Part of a small language model's weights: vocabulary 4096, 4.05M parameters.
Each number is 128 + 24 x the weight over its row's rms, rounded and kept within 0 to 255. Layers, rows and columns count from 0. Numbers have three digits each. The size before them is the row's rms in percent of the matrix's.

# layer 2 MLP up, 768x192, rms 0.0694, rows 546-574, columns 0-95
103:136174128140158119115135096172110166131121135118136135145095076132162146135124130137166143118120119162101113099144110142133085165153125134137152173087134145102133112141143166116095134145130129081162126120116156138127179162147098099152095120123159113135088096141071110122157142164190150157
085:168072156121144097128143137100179107126124175113129151146092104083142129178129144155106101069120164128095114116138106166147203133118136113128104106113143099089108076118099107128126134124132174111116108100187137163123131113116105093127130090130129180123183108103130145156141107115159140131
120:109121147127103123168114125140105143152104157137103144133119134114139097110124121122101127150074147114158119142146110153127186118175143137124141103155149140134141096117102124120111093114141132102146131123144153140122101114110141081148134063069123147121118111122133121147109141107117161106
085:155139126115133132153088107090108125118137113136103128092107118166181112153145111140062120096081182104120141131135113149172132105125144104140118057116103071125103109134126136090127103119103107187107081104136125118151124108124108140104130104113102116128131127160130155184135129128204127145
095:124149144169135147140132137059122103173147121185124127166155127134160125078128170132114116150122141150116095125132111125101153142154177094098096120160136167115113151112102142118174075085141127109154107080111094099138133112092156133144112124085124141141132074128114140102105110145145092140
094:128114079089090097132093125124132100106129078139143126156105103122116137132174096113175138122155165145142104130168138107122124152148116144102096078127101096141137142130133114140097074093141097086138121120133154160110120121141131131106128108143090122137113105095149136161181101096121123080
111:102115158153117152171092153144111076127136102143069104129140099130119120090110143147107150135114124164108098072118126127142139078093114100143160148130140124097141156074149102121163108136119161122143108109118057150125135119110149117119140109094164122135124135145133112170160125160127139117
103:084094093146125132102116124067157151110120140131138134189182136120137086135140154111149154083122124183118123166154130159159152117129100146128094145123103133117114129158104156108099092114129115143176113094140099133121157131118138160138145156142117105088118103153112135111103118153085145170
110:116136127137171142109083134149135139100106123123170128112136162123153131091110094139157147129111077166143130101131143136114161078104134151150093142132124135138118104132157115106124065162157130119121125095127132088155178128113107121120079162119123139105114128115099128107117148148139154155
111:158106104129078145117139117098134154146106141142136077179136144122131118072147154114160160146142124107136090129108144132185125139122141124147153135087113139113107070101148144116107129124137105147154119122139104128171145141157126134155131167104201076123123155138125165128148091167123119142
099:141132144141084114102149132150128119079143141113148144083135133090115090139156154109103159154136130076101166135139161172118107114143119147074141064132148144147130154133125109095147151135132180142107130130128138116185123104106129133162109127078109131125113166143122100135154155129142117138
098:127077068177127147139116135095109100123112057132130116124153134121118155176142133109152140149124155142097139101136163150119088073091135122152129144136094139172151139117118173127128141134125123131123125133172096122136135133140148131160128150086140128108163176170133115113112096162136165138
097:133140123134108095106104076134117147132105091076115124160144098149119094106113137110158140135121144114165152101144077135138119137104144127113155188134126130082126131128152107161122126099139136133190121105104100118111140126151119128141163169130133143145127129135090154126125138134137130096
109:111140103121121127126131117131151187164146094133133171114089153137097115130112104137123130179145113138154173143105129143149127113099109148153092148140137120139132152124141108119092098133145104102193114154108186110135115148129116133133113139108121166119163144117080099132134127088135148070
084:100112130130160115098083161127132141145119079179126090101142119150170079155124116109135158119136109166160106124170115103138108082093143135126121097120087089128170139114135113134144112134143114095092103133121156172136104140129159111143130132111114112160152146101110130104153117154075085107
096:119139123118104155130076095125094107146105152167142148145151138156152106120110101136110101135131129115150120110118118136153129128098087094167092100148144142102149123108160131145125165132138079160104101152128144142121120143158125089143135074141100074167129141142160127115126089086132135124
086:104119107150163097126126183131122153157157154139127106136136165131138130136150153176137136152140112110127101179186129145132150106158173141109140068126109157113153134103095113140159146146115120127131115126132171127156134090145158136133154146119069136126166145150098093146064116106133133173
094:141149101061135096129173154131073142165156121137123158097097108136114103110127127128112133138136136128134105091092119103117109122146111098090132108092124136079134142128125143088179155121118116135132113081116126120095117115147147096087118085103154091158118123137112156161148128151137148143
099:125156133172079147118128111135158124149172118101142130149097129123123181154084165106115098171154117147139138123160137148081142139134117084131122110160147120120089143104144119112107147135135101120112102172122122146164147112173120151105139120120106103153147124138062169144142109163130175147
110:117099137110099082118118154063132135154135166110104134116140188146138176129165121136131145130091118114138121135158145090138130093156141122103149101150110129183123146160099159129114084112089118140090174090137144134152147107150130128100113140120101123069142106117132141142140102121121118117
077:123117113144105063109143130160147128129132100132107103120111102126124122122151089091106122131116124087163108122112159148134154180116097122139067137104130110134079144107127144126106110163136102126120124108137128163141173151139108096131107112145097122129122169135128106139151172146081077115
104:154097148131152120131139165125149140139139133162138084124111139146109150127094111086097136146127154158115143114139128088153136115108147125169107153112138143121099163144104084115120123132150137138118061119124094124138115105084122116097119094092152118104140160081131109107115104142134082115
108:139144152144120097104155138112126130093162126137191123109129169152183121126141081124115108082094162131130141141111119176170123105159135149119133098168117114167108154100111161114181129119106106083095152171104145128152132111150148119125114149151100117110137179156104116092151143153121133116
106:132092085130123126138085162118124157135098093156090198150167118134156125143097158109092117122103183146104139178140117154121096138130133128139108144160122099129087181148153127093147130149144079147137130160122139123094165117133086134136130139108112131156153145098123138162075093141133129105
087:109130135174132116116132136099090167129109077133129133100122132137157151132128090132081144115174081154120103138129116140115169102123139143147115098090158112145125121136133138134140133134104142145163115120082141116113125132125165175129123179103121151076107121117136111108112153184081133131
095:172120101138119129148158141144140120160134117144105096099164154140099142142168148148119101121093121110072151136152155131170078132113157141152140097126188132126153083128116147121104087095141128094133153123121145112128135080118143161094117128103104145166142169154129135115132124097169140147
110:124092138153170147109170162159152064142122096161089140126102101098097150123170121083144174053111143122099141148085150122100147144113114099132144090076139135163132101116087125129145156162127102135122151164142125133131114135106110135162116160143161132161126144110134121128115182103071145158
100:104140135152112112123113141123164147152126077114168104174135095114173147130123132117127104116093159134109162136100157110105099146071155148146120080124144126138153176101143166131121160139151126134080142133117115103110093093092133147118140109110127066186152148106135136106166147113126125133
108:125142145108119114177141112129105082093121129164129154117086148102087109126126122142119159101119101111072134121073078130159157108112134139092118122170148152125131129136102156163106127145117140165152155120092111126160128149112143101124083133109173126122147098136154137081105098127114118138